config.yaml
n_layer: 14
d_model: 256
n_head: 8
n_kv_head: 2
head_dim: 32
d_mlp: 704
vocab_size: 2048
activation: "swiglu"
norm: "rmsnorm"
norm_place: "pre"
norm_eps: 1e-05
positions: "rope"
rope_base: 1730.0
rope_fraction: 1.0
qk_norm: false
attn_scale: 0.177
bias: "none"
tie_embeddings: false
parallel_block: false
init: "normal"
init_std_qkv: 0.0317
init_std_o: 0.0
init_std_up: 0.0317
init_std_down: 0.0
optimizer: "soap_variant"
lr: 0.00289
lr_mult_o: 1.13
beta1: 0.95
beta2: 0.99
lr_head: 0.00714
grad_clip: 2.0
warmup_steps: 200
schedule: "wsd"
decay_fraction: 0.277
decay_shape: "linear"
final_lr_fraction: 0.05
batch_tokens: 32768
seq_len: 1024
doc_mask: true
train_tokens: 160500000
steps: 4899
dataset: "wikipedia_en"
Each number is 50 + 10 x the weight over its row's rms, rounded and kept within 0 to 99. Layers, rows and columns count from 0. The size before them is the row's rms in percent of the matrix's.

# layer 10 attention query, 256x256, rms 0.0837, rows 150-159,182-191,214-223,245-255, columns 64-127
106:60 70 32 38 65 53 47 59 57 47 54 52 54 50 44 52 59 65 48 42 61 51 45 59 56 56 47 41 51 65 53 55 53 52 54 45 38 60 52 57 59 49 56 22 46 65 38 49 50 49 55 47 52 49 41 41 47 51 46 55 47 50 41 60
121:56 44 43 76 60 44 32 58 50 46 69 49 64 47 49 50 61 48 55 30 41 55 84 40 61 50 58 54 62 70 51 46 63 43 50 43 56 62 45 47 41 54 61 57 35 59 36 56 69 49 35 63 67 55 33 51 43 52 55 60 48 46 50 53
115:54 48 52 43 48 49 43 65 64 56 45 60 65 43 57 56 59 68 59 52 39 54 81 71 55 41 39 59 53 67 64 65 49 42 44 56 38 75 38 55 48 40 55 55 48 34 36 48 38 51 59 52 35 51 66 45 36 51 33 58 41 53 66 50
107:43 41 70 61 52 47 54 64 70 61 47 57 53 52 53 52 60 53 55 55 58 49 64 50 49 57 38 52 57 47 50 54 56 61 51 57 53 66 51 50 56 45 50 48 37 70 57 35 44 59 49 55 44 59 37 38 47 35 52 44 61 48 45 55
114:57 44 45 58 54 50 44 53 65 54 63 45 56 38 49 50 49 63 59 53 26 53 43 54 60 56 68 47 46 52 20 40 48 48 57 31 58 40 37 35 36 60 54 49 44 46 44 45 63 67 53 48 52 33 57 63 61 39 45 36 43 48 69 41
108:49 47 51 68 49 36 44 36 45 50 43 68 57 50 48 59 58 49 50 32 50 65 50 51 54 35 68 40 51 40 53 50 60 30 33 48 55 48 32 45 49 51 49 52 51 52 64 34 43 58 45 45 58 49 60 50 42 33 54 57 57 55 49 66
116:45 51 47 56 43 49 56 50 49 36 55 35 48 43 43 74 43 58 51 58 39 60 45 37 62 40 53 60 54 54 46 45 68 62 46 53 63 25 80 49 59 43 60 49 49 42 42 59 53 57 52 46 56 51 60 46 61 50 48 58 57 32 44 22
104:47 54 57 41 46 48 50 54 48 48 41 51 49 52 43 59 63 50 45 62 53 22 49 55 45 35 52 38 30 39 48 41 55 54 60 49 47 55 40 53 49 41 49 62 60 54 32 33 45 45 42 61 38 61 42 42 59 47 62 44 48 34 44 49
109:45 56 50 52 44 34 44 55 43 46 40 58 55 42 57 65 25 73 53 62 55 54 46 37 48 43 36 42 54 41 44 41 40 29 40 48 39 46 66 39 48 75 49 52 64 45 47 50 66 27 41 35 46 59 67 56 46 54 40 58 53 64 41 58
115:57 56 36 59 52 55 62 54 51 53 58 47 51 49 45 44 30 54 42 51 45 56 64 34 60 48 49 42 67 47 31 62 53 52 54 53 65 37 51 53 37 47 36 77 70 36 53 62 70 37 63 33 63 67 55 40 44 66 41 48 54 44 43 47
097:52 66 61 70 53 50 60 49 61 46 63 45 52 42 59 54 53 54 39 67 57 59 58 43 57 42 46 53 41 47 54 58 39 55 53 43 61 51 54 37 37 49 46 62 61 66 45 50 44 46 59 45 57 50 55 46 45 61 50 59 52 45 72 39
105:61 27 54 50 45 50 39 56 47 39 37 28 54 48 42 44 48 47 62 53 40 46 60 37 67 44 59 44 61 48 19 50 50 37 51 47 52 27 62 42 45 56 36 62 58 57 43 46 58 40 63 59 52 56 53 43 61 33 45 52 59 69 40 41
105:40 43 63 54 51 52 38 35 70 47 53 56 57 56 48 43 41 44 55 49 27 49 57 47 59 66 57 55 60 46 64 39 67 51 47 62 53 52 40 31 51 53 56 49 42 61 53 54 55 69 61 47 33 58 64 48 40 50 43 42 53 83 47 62
092:58 48 51 50 49 54 36 57 42 53 40 50 51 58 55 33 33 58 47 54 40 49 12 63 42 37 45 47 42 47 39 50 31 54 38 61 41 35 58 45 48 53 75 59 61 58 59 72 57 46 60 50 50 58 63 53 81 41 78 52 53 63 62 53
094:52 49 65 52 54 47 52 67 50 66 52 47 59 46 54 50 48 45 45 61 43 59 43 59 39 42 46 69 55 49 27 55 31 54 54 43 49 61 62 44 36 54 47 49 48 46 39 48 44 49 50 39 43 36 43 66 60 49 55 50 32 53 35 56
096:39 43 42 55 36 54 57 76 49 59 52 61 68 32 56 46 51 50 35 50 46 48 53 53 54 42 64 47 61 28 36 51 38 55 41 51 63 43 67 69 49 54 51 59 54 38 40 42 42 53 40 48 60 46 43 53 64 35 50 54 60 43 41 39
099:39 46 62 25 65 53 43 65 38 49 50 52 44 62 51 50 54 43 47 37 59 52 44 39 55 36 54 57 54 51 41 44 41 57 53 54 30 49 64 59 60 40 61 63 54 64 49 47 34 39 63 53 51 50 53 27 34 50 52 56 60 47 46 59
096:51 40 67 48 65 57 54 48 53 54 54 64 43 37 54 37 49 60 39 46 41 47 50 36 38 49 43 59 51 50 50 56 23 61 70 45 48 41 53 60 52 52 41 38 60 38 50 38 64 44 52 39 47 23 44 38 52 43 42 57 59 55 71 52
108:51 43 36 55 34 54 44 48 57 37 42 52 42 52 38 66 50 63 50 64 46 64 46 51 43 53 65 47 56 42 55 52 50 48 41 46 54 43 53 34 49 65 51 57 38 41 66 51 43 45 48 46 58 44 43 65 45 41 53 47 57 45 49 66
120:64 42 43 48 46 36 39 42 41 49 61 41 39 31 51 53 38 67 59 49 47 42 56 49 57 54 71 40 39 43 38 56 36 48 69 31 55 48 41 42 42 59 48 62 66 45 37 40 56 40 66 57 65 53 47 55 74 45 49 50 32 47 43 55
096:61 69 42 53 32 48 34 75 34 45 48 57 26 42 35 62 48 56 24 69 48 50 34 65 55 58 40 45 53 53 37 50 39 53 44 45 48 48 62 61 57 58 48 39 43 53 57 63 31 59 39 33 59 49 47 55 63 41 50 70 52 40 40 40
093:47 59 21 52 55 57 53 41 48 54 47 64 43 43 51 41 46 36 42 41 57 45 53 34 57 31 49 52 63 65 43 59 52 48 56 55 36 44 59 55 53 39 58 66 75 53 52 45 50 40 52 56 53 47 45 42 38 66 68 57 36 34 65 49
098:38 71 67 31 56 63 38 30 38 44 53 47 45 40 45 30 44 24 36 65 67 36 54 55 51 76 48 41 49 48 36 50 51 44 54 57 61 57 45 42 56 36 49 35 39 54 39 39 44 40 38 55 43 27 43 62 44 33 46 54 42 49 65 31
093:49 60 50 47 58 56 32 55 55 49 65 37 37 47 48 42 51 43 56 46 46 23 53 47 41 63 65 56 35 47 52 44 51 59 48 48 66 59 49 43 48 60 62 67 44 36 47 42 51 37 65 65 60 66 48 58 55 33 49 64 55 62 65 37
101:69 50 47 49 43 64 60 60 55 58 39 38 59 54 52 47 47 55 65 54 36 51 51 49 46 32 56 47 45 61 52 53 72 36 49 41 49 53 46 38 31 51 32 60 66 38 54 48 53 63 56 52 63 33 49 68 35 62 42 37 38 36 48 62
098:48 53 70 45 58 62 29 41 48 54 59 43 26 23 57 51 54 33 49 44 37 59 58 34 67 61 75 76 55 49 27 37 26 49 47 49 61 34 61 44 54 59 57 38 60 55 59 42 54 62 66 46 70 57 53 53 51 59 48 54 57 60 58 65
115:49 48 41 51 50 53 57 39 29 41 50 46 46 52 37 52 73 31 44 48 48 48 49 47 49 40 56 45 48 48 44 71 34 53 42 61 47 37 83 51 62 54 68 46 58 41 40 57 47 55 43 45 61 52 72 40 53 43 63 45 61 51 36 52
103:40 65 40 51 53 51 61 50 48 55 60 44 38 70 45 46 57 48 42 46 31 54 55 50 46 50 50 50 40 31 66 51 44 54 66 56 61 47 54 44 54 56 35 61 63 42 54 59 57 49 56 44 44 61 53 43 55 66 53 51 54 43 24 56
103:43 56 31 39 57 46 43 42 39 44 64 60 68 56 62 47 49 40 44 56 44 57 65 51 55 41 50 51 34 44 45 58 27 51 60 49 52 67 34 45 56 34 33 50 51 50 30 44 59 50 38 47 51 58 43 69 34 45 54 41 38 44 62 48
097:67 52 52 67 57 56 53 53 53 57 83 39 60 43 63 51 39 54 47 60 31 60 58 35 73 50 52 51 55 45 29 47 57 43 46 45 36 52 55 41 41 52 56 48 44 47 26 62 36 56 61 52 71 37 69 52 46 50 54 33 51 47 57 50
090:47 28 66 54 47 61 62 36 39 42 34 58 65 44 54 52 61 51 46 39 54 52 44 53 43 55 51 48 60 35 54 50 46 49 51 63 42 50 51 55 57 42 46 49 28 64 48 38 48 47 57 40 31 55 45 28 41 46 59 50 40 32 73 59
105:47 60 39 47 53 82 56 43 44 44 54 35 57 47 38 53 49 48 38 53 55 47 48 67 67 72 71 63 38 47 50 51 53 43 40 62 40 54 70 54 47 46 46 50 55 57 57 42 39 41 48 63 57 47 27 56 49 47 49 61 49 57 33 49
096:50 58 39 54 49 38 49 37 58 37 32 39 42 66 57 54 54 45 50 46 60 53 66 56 46 44 70 57 52 38 44 68 49 48 41 43 48 47 50 69 53 45 41 30 50 62 67 52 46 55 41 36 50 58 38 56 48 62 54 52 43 47 41 44
088:49 68 35 54 49 48 41 47 50 51 42 42 58 34 45 41 50 68 32 61 42 44 77 49 50 48 52 36 45 59 64 47 49 45 58 49 43 53 55 51 49 33 70 65 60 51 40 44 66 49 59 67 42 33 79 53 63 59 40 25 40 36 54 41
096:42 44 47 56 48 54 55 64 52 51 43 40 43 60 53 34 38 42 50 64 56 60 59 43 46 45 63 47 53 33 49 13 49 46 46 49 44 60 57 47 52 47 52 59 33 26 57 57 59 55 53 67 57 47 66 43 46 53 52 42 45 52 41 51
139:66 41 53 59 56 40 46 59 51 66 49 48 57 32 49 41 25 67 55 62 33 57 46 47 54 60 45 45 51 45 49 50 52 35 46 35 53 48 34 37 31 65 30 54 51 37 51 57 40 60 54 50 52 36 52 75 39 43 47 34 38 64 44 53
106:63 47 49 64 49 49 53 38 63 66 55 63 56 25 53 35 37 44 57 54 42 42 49 37 61 56 40 38 48 44 58 56 54 41 46 36 72 49 30 39 31 48 47 51 41 48 53 61 48 62 54 44 55 38 37 65 48 46 59 26 48 82 52 56
130:41 50 65 41 41 43 47 36 40 33 53 42 59 57 40 65 60 39 52 48 55 44 58 53 35 52 44 53 42 47 55 47 55 55 51 70 29 55 60 49 74 43 68 55 48 59 42 37 55 42 45 53 44 59 51 32 47 44 63 51 67 45 47 49
108:39 49 71 49 40 59 63 33 38 31 53 58 52 54 46 60 55 32 43 46 56 43 55 41 40 46 47 49 44 48 58 52 50 55 41 62 40 45 44 61 64 35 61 45 41 42 54 51 67 39 46 42 41 55 72 41 52 57 47 53 68 38 47 47
088:40 52 45 53 41 52 49 40 64 36 42 51 32 44 38 75 53 51 40 39 42 52 49 55 55 49 52 44 60 56 62 58 46 62 42 56 51 48 44 58 57 63 50 30 70 59 41 40 58 51 39 36 36 37 60 56 59 45 61 56 61 49 52 67
108:57 41 42 48 53 52 45 53 54 65 50 57 48 51 53 39 56 36 61 38 40 60 50 33 51 46 59 41 55 46 34 39 44 47 56 38 54 54 47 29 28 56 33 64 51 41 57 60 48 53 40 60 59 47 40 65 37 51 52 35 45 54 35 58
# layer 10 attention key, 64x256, rms 0.0811, rows 53-63, columns 64-127
114:51 72 44 47 45 58 63 56 57 42 57 49 41 63 64 29 57 37 49 44 55 34 49 46 53 43 63 54 62 64 71 53 45 55 56 53 40 56 47 44 58 45 58 41 50 58 32 39 36 49 59 61 71 53 55 42 42 53 54 47 44 45 61 50
102:36 68 43 56 56 54 47 40 54 46 31 54 41 44 45 59 56 64 63 52 43 38 41 61 43 39 47 54 35 52 76 44 39 59 39 39 53 42 52 44 53 48 54 40 30 70 61 42 40 59 60 38 59 51 41 65 51 47 48 31 55 48 61 52
109:37 48 36 53 62 55 29 37 46 48 57 52 40 52 49 58 34 58 59 59 39 48 52 58 44 56 21 57 59 49 36 39 58 38 51 46 54 53 44 38 41 66 40 52 67 51 53 50 39 33 33 44 40 47 53 57 63 43 37 34 41 55 27 54
105:45 48 51 54 68 43 71 46 49 57 44 77 61 47 55 51 48 51 60 52 54 60 52 48 24 61 57 64 42 49 52 60 40 65 44 60 44 33 32 51 44 59 43 43 59 54 48 40 50 48 44 37 50 64 47 50 57 51 48 44 66 69 69 52
091:61 38 63 45 69 40 57 56 32 50 65 54 46 45 59 56 50 50 45 28 56 54 46 22 53 34 31 43 48 54 39 58 42 46 54 60 43 49 57 57 52 47 53 50 42 51 42 53 37 34 37 44 66 38 67 55 44 57 65 53 55 48 49 36
087:36 56 27 65 60 47 50 27 56 58 52 61 59 50 51 65 37 46 51 53 63 62 58 55 49 57 31 57 45 46 51 49 57 49 35 38 62 64 58 61 26 57 51 53 40 53 68 51 45 41 57 45 35 50 37 52 47 45 56 34 58 50 52 44
148:38 53 52 35 40 56 57 46 42 35 52 53 44 62 57 52 64 39 40 57 63 32 51 56 39 47 44 48 47 51 47 42 52 57 46 61 30 41 63 69 76 31 61 63 48 55 54 44 52 51 38 60 41 56 53 33 50 58 50 59 64 44 53 47
106:37 60 32 45 52 45 43 59 48 60 54 64 57 66 55 32 39 46 48 49 62 44 58 60 47 46 35 50 65 73 50 36 70 32 45 49 43 63 46 56 53 55 48 56 48 39 55 51 52 51 67 42 46 49 49 52 48 46 50 45 47 41 62 65
144:76 43 34 61 55 42 48 56 59 67 60 57 48 53 59 41 43 53 55 56 48 60 58 45 53 53 42 31 59 67 42 40 52 30 57 24 64 48 52 40 28 55 41 47 44 43 47 58 36 63 49 45 62 39 50 62 55 48 58 43 33 67 57 51
110:47 42 66 48 39 43 25 52 50 56 25 34 38 37 56 54 26 57 65 51 46 66 52 43 45 57 45 22 53 61 48 56 56 44 45 39 49 40 43 54 41 68 42 60 30 45 47 47 58 57 38 39 43 47 37 52 38 41 61 44 51 43 57 44
115:43 48 58 54 37 57 62 42 36 38 53 50 53 62 61 52 51 38 51 47 56 57 47 35 47 49 32 46 57 35 40 45 49 40 43 56 36 57 51 46 55 44 52 56 39 27 44 40 54 46 42 47 41 54 40 36 70 44 53 67 55 57 49 48
# layer 10 attention value, 64x256, rms 0.0885, rows 32-43, columns 64-127
098:55 42 55 47 61 39 40 57 46 51 48 47 42 48 63 41 54 60 39 53 56 72 37 58 53 66 71 45 52 41 47 23 56 47 56 54 44 57 44 63 45 64 50 69 37 49 32 50 60 36 60 54 54 58 44 54 55 53 41 48 48 55 74 55
091:58 57 46 48 44 48 53 46 47 55 35 54 56 52 61 63 51 67 47 61 45 35 65 30 59 23 58 58 53 48 49 45 47 47 68 54 61 66 43 41 47 42 60 48 59 75 55 46 60 51 40 39 50 44 49 29 40 59 35 56 54 39 45 49
084:37 42 55 51 37 42 57 41 56 42 42 62 34 43 40 64 65 46 49 29 74 53 46 42 46 55 54 64 64 43 47 40 68 40 44 48 49 47 51 37 46 54 54 37 55 51 42 58 32 57 44 33 46 55 49 34 36 41 57 60 52 48 39 51
096:72 46 69 51 38 32 45 58 51 51 24 37 41 51 40 40 43 49 68 73 59 60 69 43 45 47 58 51 40 42 60 50 46 27 57 49 37 35 47 63 49 42 57 61 52 47 63 34 64 57 48 52 52 56 53 48 45 42 43 47 45 48 51 62
099:49 59 51 45 51 50 49 40 42 53 46 56 58 40 49 48 45 41 44 50 43 40 55 61 54 46 53 46 56 54 47 31 48 48 27 49 52 61 58 37 38 40 60 67 41 45 43 33 66 38 59 37 42 64 40 47 45 57 38 33 58 41 46 52
096:63 63 37 48 43 58 58 53 47 40 64 36 42 39 55 63 55 49 43 75 52 48 51 65 52 55 37 41 51 48 51 46 50 46 49 55 60 40 50 52 50 58 56 50 44 33 36 62 46 55 41 53 62 62 52 49 50 44 46 42 44 40 59 29
105:54 26 56 47 58 34 36 67 44 56 69 53 48 58 58 52 49 42 63 48 43 40 55 46 56 40 44 53 56 54 59 55 46 45 66 61 38 67 51 57 50 37 58 54 68 49 47 57 56 48 49 55 53 30 43 32 39 32 29 42 59 65 51 61
095:55 59 69 51 30 44 44 47 42 56 52 43 45 39 46 57 45 30 63 63 40 59 43 55 67 57 60 52 34 49 48 57 56 40 46 55 33 44 52 35 44 55 56 52 53 46 53 47 50 45 66 54 55 55 38 45 41 18 50 55 39 77 54 52
097:58 41 60 32 58 57 30 57 51 43 57 49 50 37 51 55 48 69 62 37 43 51 46 60 54 26 57 59 50 41 46 67 51 43 54 45 37 47 37 48 49 46 57 53 34 61 45 40 69 35 40 61 32 32 61 50 52 46 40 64 48 53 61 40
084:56 42 40 46 52 65 59 65 53 49 67 50 67 24 56 51 42 57 58 58 33 30 68 58 51 44 45 50 40 42 42 47 26 48 52 55 73 53 51 51 50 55 48 48 36 60 68 54 38 64 39 42 59 50 37 63 41 57 42 55 53 51 52 46
088:50 45 38 43 46 30 64 49 39 49 56 56 38 70 42 54 43 54 31 46 48 45 59 38 58 83 51 52 54 65 50 30 31 46 75 53 58 69 56 40 48 56 60 47 51 47 48 74 57 50 37 56 43 41 36 50 50 44 38 56 50 58 58 55
088:46 61 50 49 37 57 52 33 57 55 47 45 41 45 56 50 50 53 51 48 60 64 59 49 68 57 52 56 58 67 42 56 59 56 63 54 67 40 59 41 38 68 42 67 51 52 43 48 57 44 55 43 46 58 40 57 40 58 42 43 49 37 59 40
# layer 10 attention output (transposed), 256x256, rms 0.1, rows 128-139,160-170,192-202,224-234, columns 64-127
101:62 39 57 36 35 48 46 49 47 61 40 46 43 65 46 38 45 67 39 51 47 47 26 50 46 43 45 53 61 63 57 58 47 41 43 60 36 62 45 48 31 51 54 52 46 40 44 39 57 35 70 50 59 43 60 38 55 45 53 44 52 46 55 48
104:60 45 51 31 52 51 50 37 52 49 48 60 51 54 54 46 50 45 52 57 42 31 56 45 58 54 63 36 65 50 35 34 42 65 48 52 55 53 56 46 53 43 48 45 43 50 42 56 43 41 65 68 41 36 49 61 48 51 54 67 54 44 62 47
108:52 60 62 64 45 46 50 55 49 58 59 68 36 47 50 58 35 59 47 41 53 33 25 55 50 52 51 38 47 48 52 35 54 34 55 41 63 57 62 53 54 77 46 58 40 62 54 49 30 62 48 49 58 33 42 48 63 53 46 46 44 54 38 34
098:55 60 47 42 53 47 57 59 40 64 60 57 62 56 51 36 54 34 42 47 54 33 44 45 39 53 46 45 40 48 32 39 58 45 55 54 31 43 52 41 41 31 41 70 43 39 41 57 53 68 51 50 38 52 36 62 42 53 41 59 58 39 56 34
097:46 49 37 43 60 55 54 50 63 71 50 45 55 43 45 54 49 54 54 56 36 51 52 56 52 41 54 45 34 56 35 64 45 46 62 56 56 60 53 39 60 55 39 64 58 32 73 59 56 50 32 47 57 42 34 50 48 54 43 47 38 46 45 48
095:35 54 53 47 48 76 58 55 58 34 59 44 52 59 50 37 40 65 53 64 57 48 50 55 56 63 63 48 45 64 42 47 62 48 37 58 62 44 48 47 43 64 49 57 67 55 67 41 49 34 48 49 73 33 39 44 61 54 62 53 57 46 40 32
102:36 51 42 57 53 62 54 65 60 57 49 58 44 43 58 47 41 44 53 52 35 47 63 52 71 44 43 61 54 74 56 50 40 49 43 63 42 60 47 51 56 57 47 43 40 55 70 45 50 43 41 53 43 57 66 48 62 67 54 45 59 66 49 50
094:62 25 48 49 46 55 76 48 53 52 65 36 39 31 41 61 57 59 50 53 60 53 48 40 52 53 57 65 55 48 61 54 66 34 44 43 59 43 24 48 37 38 48 51 35 56 50 58 52 44 50 64 53 59 54 39 38 57 26 53 48 48 60 71
092:69 54 42 58 38 46 47 28 51 33 62 32 53 54 46 39 40 49 55 55 54 28 75 25 43 53 54 43 62 50 41 45 46 60 41 42 63 60 47 45 37 49 61 57 58 54 48 28 44 37 41 56 49 53 49 46 59 40 61 51 45 34 39 39
100:53 39 54 44 51 32 63 45 68 46 49 46 60 29 45 65 60 55 53 51 62 51 46 46 39 56 54 58 33 53 59 54 55 43 32 47 22 52 40 31 33 44 61 62 47 58 29 39 40 48 59 51 48 57 51 59 31 44 39 46 53 63 45 60
108:55 60 51 44 46 57 31 39 37 48 27 38 59 35 45 54 41 66 52 45 46 54 42 46 37 63 65 49 41 33 35 46 53 42 58 64 39 46 44 50 55 43 48 40 61 59 52 63 53 23 38 41 58 53 40 42 52 35 35 26 47 39 52 43
103:42 64 70 58 57 51 49 51 54 43 46 63 57 36 43 58 61 46 51 39 31 57 57 39 43 65 45 45 47 46 49 61 47 53 54 59 41 50 58 53 47 55 56 53 54 53 34 61 39 61 75 47 27 64 49 54 35 45 52 42 49 68 42 34
089:49 60 34 49 55 67 32 48 62 42 43 45 60 35 47 58 40 43 57 55 40 56 60 64 51 56 49 40 51 42 38 56 60 49 36 44 46 55 38 49 39 55 56 36 60 59 64 62 44 58 43 41 59 47 19 52 44 56 54 48 40 47 53 51
099:51 52 38 53 48 55 47 60 59 31 46 55 54 46 39 50 65 45 45 42 43 62 63 60 67 57 51 67 47 62 50 70 57 48 41 47 39 42 63 61 71 57 39 42 53 29 60 51 47 48 44 41 75 44 54 56 54 55 70 45 48 64 50 39
092:36 52 46 38 53 56 50 33 47 39 58 45 48 56 56 45 58 38 54 59 50 57 46 67 37 27 42 75 42 40 53 70 28 63 43 57 70 46 50 56 41 50 56 61 54 66 53 40 62 49 42 35 52 45 62 50 37 41 30 52 59 71 55 41
102:47 24 38 43 63 54 45 43 62 48 55 39 52 61 43 53 58 55 56 47 38 45 45 55 51 56 49 70 51 58 46 63 55 51 43 46 41 61 56 66 74 48 61 44 56 42 40 50 49 54 56 56 34 44 61 50 45 48 61 52 31 52 63 30
092:60 57 58 68 53 47 63 37 58 36 59 60 37 60 49 39 56 42 60 43 55 44 41 44 50 44 38 39 52 63 49 53 53 67 51 55 36 43 26 60 55 63 51 61 52 58 15 57 63 64 57 45 58 41 60 44 55 61 55 57 67 74 40 38
087:66 53 52 45 44 42 38 25 50 46 58 56 53 57 46 52 61 49 50 54 52 36 35 57 57 53 45 52 54 43 44 70 60 55 46 34 32 53 45 68 44 35 54 52 47 61 54 54 56 36 57 49 41 58 40 54 46 42 65 55 42 39 50 62
092:64 44 50 47 66 69 61 42 57 48 55 43 40 55 45 35 46 60 42 55 76 58 35 48 43 57 55 51 55 29 58 49 56 53 38 39 46 34 54 33 51 52 47 42 43 72 57 44 56 35 52 56 46 49 36 53 44 49 58 63 46 43 45 49
099:35 68 50 41 50 54 21 59 47 68 30 61 54 49 78 42 40 43 32 44 67 46 58 59 41 51 41 56 50 58 49 34 34 46 57 64 44 37 60 37 49 70 35 43 52 47 61 43 61 55 65 48 54 69 55 48 44 55 56 36 60 57 49 54
086:54 65 60 57 61 36 59 51 50 57 62 36 65 44 52 75 49 34 50 60 53 28 56 53 48 58 51 38 46 56 55 44 75 56 40 41 55 58 58 70 77 34 50 41 60 50 67 62 58 51 48 52 58 61 66 42 56 54 48 42 62 47 47 52
094:52 63 73 41 48 65 45 39 42 56 39 60 22 68 56 51 42 34 44 61 55 71 40 52 56 48 39 46 56 51 47 38 41 70 36 52 63 53 46 51 56 46 34 41 50 54 54 56 48 40 47 43 40 41 55 43 45 48 55 44 47 49 56 35
092:60 59 52 50 56 57 56 48 57 60 48 60 37 41 57 49 65 42 56 56 63 48 64 70 39 48 60 58 73 54 60 47 53 46 49 34 41 56 58 75 54 51 46 49 57 53 58 59 51 56 58 54 51 48 46 55 40 71 58 66 51 44 43 68
098:45 60 33 52 52 53 66 47 49 43 49 57 64 76 50 58 49 56 56 48 54 42 48 70 52 47 66 44 32 56 43 54 46 65 41 56 51 63 45 49 67 46 51 47 51 67 55 45 68 75 35 40 47 58 46 60 56 44 39 51 62 61 34 42
087:54 20 42 54 34 60 42 58 45 67 67 44 42 50 52 61 48 37 31 51 58 49 45 37 47 36 44 42 24 48 60 35 41 55 48 42 47 53 37 64 50 42 60 64 54 55 49 52 51 55 52 40 42 69 55 47 49 49 35 46 35 34 37 40
079:50 58 51 70 56 55 33 84 59 44 51 47 55 51 56 51 58 62 49 55 41 43 67 56 44 74 59 44 48 57 41 62 45 47 44 35 36 47 63 44 50 42 58 52 49 39 41 59 46 45 37 50 48 63 43 49 51 48 64 39 53 60 25 50
098:42 61 35 60 58 46 50 49 55 64 41 61 58 46 49 44 33 69 50 44 52 51 22 65 43 46 61 30 52 40 40 46 59 47 29 48 45 51 61 41 47 72 52 43 65 56 68 49 39 42 64 40 51 60 49 33 65 47 52 37 50 39 32 62
092:56 52 68 37 52 43 39 47 47 42 43 52 65 58 40 64 35 72 37 53 57 46 34 49 43 51 47 43 58 51 42 31 59 47 27 36 41 57 39 69 46 52 55 43 37 62 66 35 45 63 52 63 49 54 56 54 56 51 46 43 59 43 42 42
104:59 43 47 42 50 62 53 61 53 62 62 48 49 40 52 41 61 44 53 58 56 42 65 73 50 39 40 49 44 65 49 62 44 74 65 44 56 64 51 33 53 60 31 50 48 37 41 48 50 70 32 53 48 61 62 50 52 61 39 54 61 53 71 66
092:58 48 49 33 43 39 54 38 40 30 58 38 64 53 42 65 66 70 63 45 27 44 46 26 33 52 49 36 43 41 37 50 72 57 44 44 56 52 60 56 63 33 49 55 45 45 38 59 51 43 49 66 58 35 42 45 53 33 55 38 31 47 57 43
088:61 59 72 56 46 44 46 43 60 41 50 61 42 48 39 55 44 39 59 43 46 57 37 48 47 38 48 31 49 47 40 43 52 44 43 45 55 51 43 41 57 58 57 44 57 46 55 45 42 54 46 54 38 27 52 61 45 43 61 62 45 46 29 47
092:55 51 41 51 64 63 55 61 61 40 35 55 29 49 54 41 50 67 32 52 41 54 35 73 42 68 66 61 61 55 39 54 50 32 59 64 53 45 39 42 49 52 38 43 61 58 59 52 61 65 67 41 43 51 59 63 36 47 46 74 45 63 48 57
092:38 37 47 58 71 46 51 56 48 36 48 32 44 64 44 55 69 69 64 55 38 34 51 62 42 56 56 53 51 52 53 48 59 52 51 39 51 47 42 60 63 38 57 31 45 40 51 42 70 44 43 42 59 25 40 63 51 50 40 52 59 40 42 49
097:39 33 49 63 65 60 46 46 53 49 50 47 34 60 51 48 39 29 46 46 56 46 53 53 54 33 41 49 43 65 65 55 26 49 41 54 49 61 69 55 52 43 39 58 52 44 42 56 60 66 44 49 48 58 44 45 68 44 43 54 45 51 75 50
101:57 41 52 48 40 52 41 50 41 37 55 45 49 37 60 37 45 49 58 50 48 50 60 41 67 45 65 61 46 48 57 54 49 51 66 60 50 44 50 51 28 46 45 48 52 40 44 60 41 46 56 55 47 40 68 62 63 37 50 53 58 52 41 54
101:42 55 55 48 55 31 58 52 38 65 48 44 53 65 49 47 49 68 54 44 58 25 50 45 45 54 42 50 33 54 64 48 45 38 70 47 49 48 58 83 54 53 45 46 53 53 48 33 50 53 42 53 41 68 54 61 53 39 41 28 70 61 37 72
099:63 45 50 50 61 50 53 52 52 55 44 65 36 43 44 45 60 39 52 33 62 51 35 44 52 36 58 45 42 40 68 54 54 53 43 52 60 41 58 44 23 63 46 44 30 36 54 50 67 40 57 44 40 65 57 48 57 52 63 56 53 72 55 53
099:46 48 49 50 44 50 59 52 40 31 42 41 66 44 68 56 59 52 43 43 38 41 42 51 48 52 27 42 56 53 66 33 49 53 58 55 59 53 45 40 48 41 57 43 57 58 59 55 48 32 50 61 56 47 52 52 46 42 43 43 50 41 57 70
113:45 56 51 47 38 38 43 55 38 49 48 45 45 60 55 56 56 46 61 60 56 49 43 45 52 52 65 54 45 33 59 55 52 40 63 45 67 44 64 50 27 41 28 47 57 52 45 60 47 39 35 57 57 63 50 64 56 50 43 39 28 42 58 69
100:52 33 41 48 53 31 63 47 60 67 31 54 56 51 36 46 47 52 45 53 61 53 55 31 51 58 60 57 55 51 53 45 58 44 66 52 53 41 46 35 77 56 37 62 38 32 48 50 52 44 52 62 52 59 51 49 50 57 36 53 67 54 54 45
110:39 51 47 59 57 49 13 54 57 34 68 49 56 56 43 47 43 45 62 33 51 48 42 47 45 39 42 48 40 56 49 47 47 52 53 54 48 46 49 75 29 51 56 48 53 51 36 57 60 56 45 36 56 64 48 56 44 42 57 32 42 51 59 46
102:44 32 47 53 58 31 52 42 55 25 45 54 69 47 40 55 48 58 42 37 44 63 52 36 45 55 68 49 54 47 42 44 46 64 45 54 54 47 62 65 19 43 66 49 60 48 48 59 46 41 52 42 56 42 55 41 54 52 58 63 52 51 58 42
103:54 51 42 45 58 29 50 44 56 44 58 47 55 88 46 45 68 52 40 43 60 66 57 46 58 36 42 55 54 65 50 55 41 43 44 65 37 47 38 67 43 49 47 53 56 54 41 48 43 51 45 56 50 34 42 53 41 61 48 45 33 65 48 62
093:44 43 49 62 40 55 53 62 38 49 63 43 57 50 56 39 48 27 50 48 35 44 57 45 48 65 45 46 42 64 57 50 49 28 61 32 42 64 46 51 67 40 45 55 41 49 58 48 63 47 60 53 51 69 46 56 50 70 43 51 27 81 51 50
093:41 44 43 50 48 67 18 52 38 44 56 47 64 65 36 48 61 59 38 50 69 52 52 53 63 31 52 39 41 51 42 24 54 54 59 40 69 45 49 48 30 50 64 62 32 34 54 54 53 33 42 32 44 64 55 47 40 35 55 44 65 59 62 35